config = dict(
    vocab_size=8192,
    activation='gelu',
    norm='layernorm',
    attn_scale=0.0884,
    extras=['capped logits'],
    init_std_qkv=0.0205,
    init_std_o=0.0205,
    init_std_up=0.0205,
    lr_head=0.00669,
    warmup_steps=200,
    seq_len=1024,
    dataset='wikipedia_en',
)
Each number is 500 + 50 x the weight over its row's rms, rounded and kept within 0 to 999. Layers, rows and columns count from 0. Numbers have three digits each. The size before them is the row's rms in percent of the matrix's.

# layer 5 MLP up, 1536x768, rms 0.0433, rows 1436-1535, columns 240-287
095:484476555487516553442438453476423481434471567476536507582445532570517558493470487522489528520506521616500464526524432444472508437405460477521448
093:578509482559431485479385584575520403449446497408495579546513537455478496530515566506495399520466480475522572516455504532477564441600540522606468
104:486525586555472468500465478621513483457497479530523494485526469485496528529507543424542468503590471568637472483507422520450436518557546428461482
101:485508549527532502567563519467548563487506537572678444483398445526476532492469526551450456498585531424480533518455509570440465471603513475437450
102:525391589582508456476503431439555474534510519443459533530517476498440492506531495530619539539546529521509505505499430531552439518530535519561382
100:447479451500511452495602361399584495492444467490552469449490518441570534427522539535486450436491465547524480555509631501464535578504460580441484
096:436481506522602492437534508480483543486545480472391552406517591451439523576397546452627474512466543530507516478524363568495459380484477491514580
102:468559356531526501507554553472555574509550417469452501527546487513544466487510489498464515569419559579457476500485453401525512451477417458487540
110:501428512452531521479471521507469450541518547509476548474607416504504431487542463523516477482504465551536545543472499439513520437506501429447489
099:547532490564459527497568427477461535476585621466468534563524470467524535455540469505505556509506473360528440522539489521427452504508500542528532
101:456527525510486486492454473538512504452640471456499539539427478426543509474500436474426495488522505537497403531460508550532545531551480554559552
098:456416452509512391579482430497453392606493554532437513339491450498559567561552477542453521553470434451478433604481522534527477499487514449524503
101:570543537431500550523448501411513524541433445585550495582513441440511469448422512461552460468430518510537529455561511508445455543477478489520524
095:525525512441440412468480537532474484402520527412567496529552520527468475347597520505430427451488425504596502458513550493402491444652531474516447
096:469540433459450546481583510480570454478442501446402520542488459445446551584542441521422551537543570550528439481497637444445523517515480514496526
097:541477493510439446507544528503558520543516439559442521583480477428495460507492424511466502585582559600591488514538458471456538393597466515520432
100:525540419455547417547506511424532577539465502500479576490439514523466496496537467484498488391461494550425544520550590452439461490467597500478515
101:492506452486520482457501520556504449408535499375544523499503488493636471518593484519486433502520460523500511519582572448529545410463495496508515
103:467429528516491470437366468590474473536528532438484464472532567482369556468481512558400650441466434499465492607543477511512446512652428529579544
097:529574499487535535493505413560517509455526451493438483538460523498502499428517556551454518569498476498504543558612474550477559447417429501609574
102:514484495511495528497451494532549510474462556606526568516473525484446459562550486496528478483492607391507509588532532482513545487355440394409501
099:521555401478569482484568489477513367510533591422358498523492476507569500479546509510556564472444439464537426500395467490465481480567517508478506
106:486551472466495459468527501436547439587442444592487424398537435550540417419474497465539531494478475535457526492494535502493431547582456486490486
094:459489544534555535508469459493482495514591509451428424494447447464470527414538407490561537539434653503449435474457536511566516511475538506457481
099:519537504519410514452569512422495539576368494492495470517547422526475441444451590449500494527562558531450514512565485407545508385501493498454450
094:465479535529479498487466399483441580535440603477510507535496427392432460507542504510488457475514497539473506591484552527430525516433446575483517
113:478475563516429425507524552517485645494541450371404541556563501550502441547496515431522474605498434486558507512593424458455476510485481355550431
100:498436495542533548570430519485472563513476541625537444538467495435556559502506489542492497550586456515551439524501476499522508464503515478527484
088:555546623471502490505524511622512444511496499504486488494565426509443571557513571492518619492505530516482478524460490493512568516524511512490518
103:465516555608452461468422580487394537526551476515545521476501428535519551449591451531434545492496478529476526524513552572485510519380576507513563
103:496524510524516523470523551496620514493500567480530535370529463512465451502462497437545536455521486579564567496509542515540489473483482587505498
106:444548558438526503525478578551496507584504435648620497524434449462505565405468530473476578528557462333495427467484514606556489553485533525434427
099:352623485517542457508461495542641463539551543594470479557560480446522518452568574494507439501508458364565533452538420457493596466474515443456472
099:540501567468504519528592458491450570452466522554613491570460525434498538441420564550474520561442538542482479518617476530457549442533528438548501
099:494479566489517537590458460443519534472524558452656518498519512510502362479532483503526464494498576450570461525447462493557502493451510570497511
098:485597506446509546454557470641465483482471489494539572432460500496506459509527496466509401609503414426469447515501557580551484487504565529587512
107:528595454449406472546529465519390523502525495437492461362519559494486519419511406509470529507463393508405391561541479532487476504525544452550530
104:492557420452542486562507510448464533490537445540476451487553549504472456460465469461489485421515487530518473485475458508529490493415441521424453
105:501530540481423555471534519491502526525525552424438515473436491508413411488423532475463438568583572482558420493459494447508484350483541584464452
108:490523538438557542553483454529471462530568578482504638489439507552517469544556542459574445424532511454487486428508442454505392515464377487453498
102:501525508484446502560516539584504544526517544461447520545530552539510595569426544497466526511478481503498522436470552582492496475542446472413523
102:465561579422473422463598482448552515560464479585474495442525393434495578535498497501464357472480512468467477472510496568464444535559497564584465
092:474550501485453552567524463498496533471550510520583503574598519424532563523396533532461521426574502465455526499451403485529523434594541528571476
100:536564546512443527502434505542423497379476561388551482442468605573527477472456502454569512562515500506509532515521474442488476533514514476447517
105:478518375398488519437411544480538542518521521506576527452534560521494505490428508524504444542566547496512600544535443478492470592522397578510476
090:466558416547498545537522522427447515592457519448494536492458459554515563464513527506467525479466513529407527473460500472496486440577476546534490
099:399412488467621520446556473440474537517356428506456508575577478525607433513541547576476507457575465531405479531533561521509491549503447558442543
103:450529497528547526496517481515516562575482519393627527478439435483501508530455607408504502548463579485545520526497586455537575507559508534564519
101:439528454472519555565452352501492502507530496452488439493549486462426489515608450465457453475562477471589557544523489515483464516458602474549502
105:481517509511457421479500577595495416526491424511490502438532429550541450473464554510448459508542564477514570516501495556571516501377446611449486
098:433542527449395597551479512494582434493471515562524541497427501545478445457446499570468461433523452463459529575451502552470538483565543558475545
093:437462505403530567482569575506492492508528408552529469492452576516548461430479561548459504549542491507583494469500464504464586473537419465441394
098:497483474630431518455550498428503536608465517539479572558487454465554476494511443406577470587584644437510532518547409510471458481363467523589459
096:497563475462590497455454470546509521525540507488477517494520495472432580508374519451491527478521542472458495397500487493535646510585512469487526
098:496510496515439508406522519598458431514612414524482594526463522470483567507613511542437447566470527474593458458478578470523514572545338531548523
097:458507463475560514500453543593528586480505589502465584467521517500556355491600471538495532558510467455502483474487524492523520583550565529428452
105:475510462516550588447617541394522531515522498454461478579429460508490541437565550527457479497606512484433540451497396487462479541478473461573404
096:467497471522531566508541485521555508527542533530492461449515528490497497502408568480504497541488548506436377498497503430451493501417475613427461
103:421540526564613506518494473429555446449386492513529430531542553492466462503459556541482452537492481472532493556545517545454511464512500654593518
100:536502545519489412524500572470468549525482483514509449513508465520424463531583443566541439531413542507600537507510485529456515500400503488493460
099:537497514523487522394500552369568559487365550536572530552496469555585611495506546441512505531481557482484504448464583460516505476547478430505491
104:555417532587468505504583571402602458451489540470519526488496589643573449488500514580539361462421609490526438565522504550480463473473489488501484
099:458523505492432532525508399360456474539506423487425442526480550461554573400602519479561476500469453495451503488434458580489549506594371463493437
093:521428555475467534525464536572457434436541468525531424493476458526517535488450499568451415462527538420454516570574539513455544447477442463500454
102:454476460526551448463603531343492582501507364533608703426503387469537484413564454580494477506450573433461445495450377528440488475521557540397458
101:557676461458491449517506476509574512548514546558476529513544476449499508487572485470497572479522526511386440481533581510504537522628360591486532
104:419499517436464508464495574529576509615586448543434472457548455539482524540507576498395499545423590578462512559471522448446590466468539477576537
097:592484477513560496459469422460576462492518537523572569541531509471515501533494518487539434445498550556500545428451512577511530593567580532500494
107:553450551594479428560544534520574482541506521427353493535487450495480488534475557531501449502530392576618513524585529487456459556451543520442481
107:523559680488413445483432502493515488533438544462384458537465429503420374473531504577487465573446532411558510449531506487508522501376551509427465
099:569456541540533486453485539444461517584508508512493497459492535572396509438524540562493627482586594417503512614534504511352572487446488509512557
106:528429496398569456435465516499607505500473499495529518432489468445571564466495514521435491406493449475583497649464431528529494498572513366510514
103:436577477634478462487466420466463528502510461393454473406476468576512550438400450536618571475431533475486548494540478500607512608522526514409496
105:473452473549508565510432531485573546531520588633596529550475449465465571492510491502482465486540434507485380450440641520556488504457582538447482
105:485464489547366519480484561481416546476419562461509471554535493543400501528392477569558596452434503517374483468484510492514510509525484495440519
103:531495468410463420507518397539562481491540548480637472585595486480459468515543488460535488466523505477437447515588404478637502519582521547506563
104:459465487530482504469426483428457531627499499427451481489513457506422498557583496607425448486507517540497552442448397500589571533496454448477376
104:459410536536549484587627507551516508546447508479524528474580639493509561501533456503578530521518545503557490455456496524495496532457370476515377
101:472486458513536460494533540459509499534532456459616529564495478425478501441473516417414569507571478558539495496509536505533521422564623413457459
104:501484322453506501439482540501402454391585538482466512481566498491502554550544589472564470520526551553545533466518512486464376519532526482432450
104:465364418475441561483471516504539602478539481498591469595464479529575464560525480478525502453559519537524463489467375553481540491396491524458526
105:497550523444492583476430447476559517504497522558465573587516610472536511612443513590427456477471575465502490595526405530537471490515619455403504
103:538547535542481545538440435510493506566386543453567420515485482434442487468493483499411499503529509495433438532521453479612515570490473485474540
099:525444499575451434557561513508516452482475557472501503426513581440536484504526470549465474579540443420434502483451626407507496472455452469505507
099:501510460489492541585462460509443531512504553493397562579510473534409571617491499502498530548574500509444590530501554424486597511479516525478488
100:506512482429466566436446557534508475505449507517487499391587525463525447451547395543573539488631578481481563537538530538497519482500458397531469
104:551562397483499435565477504490545467568449468499549517532458532427525496455529546519495420466519456415532482502433575591524473535436434470419568
097:468468444532567459496516466567410539543547607545466495501490468454506493503547677493530435482405501438380447420471475566532435444495479445554480
092:525488487473527548445528452512435514510468515534474659513525463461457569538529544496485568493526507450502546427523446360480573488572476391498568
095:508529487519453449517571496546506567504612519543535537479415543483455546473447548474596600563527549539546479437495522539495436528539471598513500
102:462564485568579493579455496519517532431569483476508534501429533545492502512487415564392528534533456599528430571437654538495537505431467605509511
111:487540511534557526492515494465502509600503538659497398469512554499426526519494457577558583495560458563438445506521457529451455455482468535491489
101:544560493481455493527485568529561604461505477457490444518486543518496531502508538456508594525543497500447496509616462539525439494630540450478489
105:426513569499456575572516464486505481421424526482511448502541473637481444481499468505559509531537554447536526565462439440480506406439532491611522
099:574427507516550522575470557559414446435529477528578462590577453475532550570455585625599567539476472479501465581498531487499490420479457433489563
104:433494454521586468548478564516483465573460502490508463506420518526559522600493606485522464515480460465435512466511492516486516455508507416470453
094:477427458595433448549539544433520554587557451532597504525488586488549492518457567493523563510464533500459487508447492517540458548437528499450499
101:435538487458517522384560511533389446558538513516407478559556521511459548519454521425455568469526494454496485487482400586508490560472462506482378
102:394512487461474455533450486491541471509493482433440498558466497591476606575556507481454554524572459465475475513448469507536513441479479492509488
101:586440595550513510565531597514556640422476429475493527446511567568434529563530540597533569534452426567561468506530497540481544501556534598527511
# layer 5 MLP down (transposed), 1536x768, rms 0.0312, rows 1436-1535, columns 240-287
108:459537493479484434482429425546465439475576494539491491483456401410506549486519462542548438517524517543474616509369486497539461569490482540522422
094:388485500479519445583473505527470477468440421472484456525492476503465489414536491512486551485456552525451473393517630538476482586451553526491527
104:560513444450547478502420501447510481530589529496526467609518538434443556523559534538512601453509465451454515522513452558490541499564460460439545
099:416511497539484511462426475375528493398456460544433468544450502445486406577544355580532569424506503464422449629476458566565515520442490423538428
103:505452504535574543499476532498511485466564509551480464631560440576458481548433520443492456489517420511441467566494441474528527461535490434488469
101:440493442412469566435439491484451432511470525464473426428526535521539543425479477492442521551549495486476451527438433446482546508408468530474604
098:541521505541463474547571561579513397470547488447467499533506448550498555499569474530456406493442615471560521499519497454506485499681545511520447
099:483515483584430374450438513499533425449461450576524544482573611493455441542542493383538479586484470423498429458506494438522478518532410513529525
113:523506479472452460554430545538555411496518404473530517473530612543485430519465508498530477511412528446506419517517463592538535465395443504461471
100:457529509449616577438488544526494505506386491435466455558504528381539529428393519539551510427522434506484501388544534529527578545426495502511543
099:517444421502544525472520511470549488364478465510435526561481609441526439597497490551517513414542542546485512532523456386478578519452516474580500
098:479427519441512429461649451495539518498476517511425496498469532464593474452492482424545453479434510512415506575513464512501520544494519502529417
098:416486528392513527485531519548536530501468544456536528476534547459532530506502411556432527521442520496401444480474508521575470531524471531476486
099:487412474428591561569494460583513519485472464521475575472465531530416528592450463436553515404588506604587516464487445482445531528503468628450441
094:571402428437511454481474618529423487491491500543497456530550485494513505448484552557478500403490505441462516526447525354535463499473555436476403
101:530514457458555544518534570375566519433516497453450515519448537527451516492476615452493377569513473461464526450506405562476579452435557463444519
099:504511568513470444479494614511500474474440433529440448445507455474509504465582424529480493518473546407485491618581580512509621567517478542592417
099:549428566536430455456401578504408491510478426461502476558448537461460538493550546515596497436543514541450538524489497483529498543475494535453522
101:580581465542487541456544515524581481541466575516531538439534539408530540573531515428454411520464539526523514498403538497507469568414494384419551
100:495509491506490578505475551487495513479523411473489485502579528441554452503532450444524568483495402539487515429466552459484512612522397491548556
102:515511511421550460452491434521507490468529438499368495441537451484551526522516596439481439505444487517522459491588596466456481535512425503470477
098:499602503449516510557519427448587514495496503505532523592494520475461435585528466541494538411548490546418487575532512460494493490490499515442552
103:516543544527483477497390460533492519534528518450522384504516488466477529531481401502457497533475484481495489457501459415467559517553522482479501
092:456505498558507422468382578539570582551455478475521501541472486477532488508435503544498468574540439530424530586422468552518473404469435452496506
095:542539474476527509394516430490468513640546502452521545579533485415544445421433507500443455515452502596541468552519485448454591512590494493608537
099:585464416537531521539518528501464428538482446513448509477557477511442525495509547576510514439545515498499478563416499557414492498551516326531482
115:402487584415478664598464479548553477481617515445513517512437572487485491581463463557541438458547447534561499465436423558536535546549534489551482
099:417569514537481485521524486430457486490502484520539467507482513561451495548502484379495541535515488528456547413555482530472486462457480501466542
088:516508492518468435507504533491494427572505432516488444509446473478504599427507521469517515481477495585473521520522460455548440541606504503499515
098:551535440529478530489517496555534485428497553556447528550541535528504526449570482465444430603464516437483443488548497511559487498494475532490557
097:513473519459489466559522453602460441509481497576464395512559433482428523473382452456522451557502518560361570679450483497449461520538444486500489
100:494485468488416578491528597496433523570468524435439521517499471494500499477523484577439490495470499624444521432509522453461509517540502526461461
105:552487547417506418445466618558527402438504457504574510494481483478495527518609451521582514506515541498450469527494426487524522519542503487510513
096:472493447451460607525446482499432510494579554499496525482570508531435512546572501468502466577525458499488568503413599463510455478557509515517411
102:556504443459468495457459421405550459487490562547466519494574476467534489496491446432518589558478543534511474490568471557438466548461418499531581
101:510498460626487377540486505521512509495492455462497576434524478459526515521463475539458548414433448479531540481462557522581506479562525495449509
101:535589459500561535452498512571484487448554487493403466493497502546579498470539569509613474494510414468492493558445489495557481394601578539564478
101:469466433460518485494562600523512485427554498533474460432486492478491485559430424467472509499479562529488584461452456505431517454546539479463408
107:560482477553498468507540512563478471439570554533576462487574511544462463414555476514455566424544484568608439511507546497437546452576511477601609
107:344526531486488607541442503447551520484518508469554563513522381504558426442436513520526479396558552470437493508536501417537645523633586497567467
104:541508466560511460462414419580363465448509504543483480555543473490578526508492478509491435483527401634480578604499500475572496467445468532552566
096:482492523543473541559525467545594565543490413489477499426565447453587457522494489428588566558489462431511576558446471553487489531509458540501519
096:494424445408502576470427499454541496507461453533463481410394450445435545505542505427459512396467477482437456512531490475491471425563485482443522
098:574451592586471522464533504513500534476527497460461462586471520402498482461464468523524563580415619563551570539484541538441540450546506584473523
100:498479513598529591482502503534502529420462477453469484537445492450512512565545478413473448563451465556440358396462563484507562472545557393478451
097:502482506552522495524620469512541467506601540505419492527540546401503547491576490500482468515511392464586533527517527480506484439531426466488476
098:522500514435603418476499565484438425511458541517559547463530498482459512459414454587486581417530563506475454546496560487518498500431527484503473
101:479481498437443503519490482462491579556514540435549494521520543514403540501541402499603411474496600611588578524519452517413455511500541537556469
099:575492557437484520482592529477588509542557473441456493523464558493444531425459523567531512513539529483424430562540497525599552519429473553451454
109:521464470455456476532502489455419491494414493504491568449624527608476589460559516468505606492463462557543539547515454509480510555381527535496517
099:508486545532500431472465508419574464440437482476447546545475508503479500511590536515460578404492549440536588466545464465578436408548527567575579
101:562463393500524454502464464420389482500494467525448513541523552459486562516556535533480496548429485543513568572527508554476408488447545519513512
102:511586535488526476442528507558520506471500551532468502512473481477420461461496427555442463508341471421480593499441523521550460494449520514496426
098:536483534473526473457438634550444516560497497497524514522498478516557598526553455564470560527504443561446484416451517389298484489481495501529526
097:507432541531541504479551493475436531599504486385516492579554565591541512553503529462545421455527495530495475508597489515539450446528537492472502
093:520486529579499613560495536511433570532481482482442449550522487523395381467559431505466514438524476524533456522471584459534473527517572575508592
102:453500523456446588372485535440514553518458477427491487419505577565456467485524529554552554411498488484467408455517538511504545481528529543527510
094:509459538529489396453533391440527528429422532508509493428456505496450502433539497464573533555507462511525555459551457426548510437522482513538448
100:477498438540443532537493511491551493468474547462497507539521491483492476520552415494526483522447463567542490413429570509544500551551515395464496
099:534516419462469563576492495428477454437545544484515421522465533526482567521503533490535472483566499435491545569508477397607555385518562569545403
098:523529447439471544624438462423451568614483529464490549414463552492504552513495480604531460504501452505547567484482500546500447408458523474451524
099:554538500509516548451505589388547489423483498464484589506479589475491475567445451515556526427533619436480459545484501522525496490572504670511455
097:465500488487494473466591519508520602553469494534480549465480482552442439526495424550514464577570540484554453604447518541559625401393518488508525
100:487585560495499578580545425550552521554538503503435557514521524580499445494644488559517570521464498497478568405397435491469581482488448405533464
104:497527530468512561564529432525556520482495456530433474531485486422643370578440557487512574500561468517473573462548551460451515387448615488472561
103:468452487479460506474496453543504479509505520560480475509427578493528491545478539535468468525462441406579555529450538533536482467554508469561425
102:477504559456536476475476567521429542542540479459512488461549402400525571485461523494505467486456366517532604594504462535499525544537475528544564
099:551483407614578523529408480484512516511490507504470505436402555512403659518515533488454475510481440407475412452465465459472484548491492467457533
101:559496580399539563464490517523548548542470599508518516468547449480554473612525592613473558426517555509470486494535491481484586437546488472474518
102:540428543441466517415450564444437503471477588436524513472528538497507544581434540498403495468511417602546486596529525513393434521542525525448493
099:506520462527565506536549497544508458499510437504566614466505512455516424574507487492586494497484378574508449397442502539429413540459525579504444
103:493549471499379520542586464488574522551558483556428448509507510473491495501412454502507461456477394455573550386446496472589434471518526611506480
102:448594530426438538397500468540504540584543459579566443601515516511552523460507562514524448456513454581436481586549491555481499498490575542506558
101:460446491542516521522440506466497491428454462472544527503499509382452489511496501472396511494534496500552464516499494468473480577517545412473494
100:463543493515512404462543531482499501482480522452530492526511455498443457504518480478482557518454487462441498512610469596497610523477506562499626
098:463545505419529436463519465623488572458555429478505508438507519515449545477548501544469581509533493489524441462572471484491533404540563453506470
098:464492476533401490452507475458563503449473621533435511516519439403520523484542562426511501441547519438513489517485454543498527482623516603504510
102:449468512542463476492530506537476502497517596445419501504508504509536552484460424579478454494495457543488537466532524436443591458556492589519449
099:557515544565488456459478530477451517440418452554396520531462550564488513504516492462500588559508475512492461568517564573415532411530559496548470
102:397498553442518487557430513455494543448536508504499539466525514507509409552490511556518486482616445462526558550503519529511559457559548469526506
102:535524466513510454501453560451548462499466466438452522564546589625481539518589432571488478446519507456485529464493600483563435529515531488524596
104:435543475414635446498439519525546512499484472526461369522490475420469590475457488538507534537423597506514472571519564443499564569481601454428412
101:476494513486558545487499555480562345626530422496495465473512534550540488407398541503564534529436432411515400485543509452445432570435421410385450
095:529431602508422565540432514559532530485529476419539532508481421464420542515527471556431400470550525476480528493512518519511558491601553513450537
099:582498523623540512505491533576529536462506482486512421474536468418488486485528489551477490513572471500505476536535566513526455485545512530577499
095:479531411562505546470497531503538578476554530495526483490396379559490471511459503500510560495568448616497523519526513481463468457453490523484506
104:486502516520507474476592594542485550466482572448433458470493531540543580526465431477559500452434520535526506562483478522566527453515464557613526
096:546495521513472514492549524407552612471485487530464452477498476627488452451435422535516465518500511587521428522476554489416532549543465564631497
097:571443549490523435499544473466522494528571599509481434497516459448483562465509500438536507443504499562479497453509589559481599467485452410432610
098:399505450452602458463541542636555375472528519567554526515489483530469474518510415525416488475481374466482614496456515514554529556396505470527473
102:520429528462508469493522489556465437492496456501475536481525503444500531463475523472452459542513454521652515588493452539461486438553558538450479
102:557500506572522411444432513488542466400507523423432612528579545546505413460456574496420486493481529476465492436527514482539518566555407501434400
093:477598512537555482439527464458444489540476496588494459509502524488552482491515555336452484516451490482576530549456526546572477528562582479445459
101:504442479514560511403489534453517548481465429450479502469403521533456514536499522502579471407518456467475412537512492495516508560523420485555444
098:581441505499516545527556444449479538530495570408566510526571535425507502414557455434538469475512440483419435582539491502434503429458488491546542
099:474418490414437509474498588529556474453486477454450573408491583515548483574563511518480574510554507464559475574486486447480522332508533472515422
096:522560490358526613467354525505495514449527460450475500460516454545524527486526484657462442473523446592493479555497488458498594428639538510496442
099:436478502528470538518451561464546489424560452449509494488546501540490445548498497538519447531512575548511513459492530494539560532402466505503555
096:437537497501467502433576542559545456511504509479342501549497543417514513487574577455427591478537408537481480557537626507477455522587526524476542
100:550511483501478538508468397620475517517429525468567547458481552509512465531508529459446596416597510426597480438566546518483496501474504480560496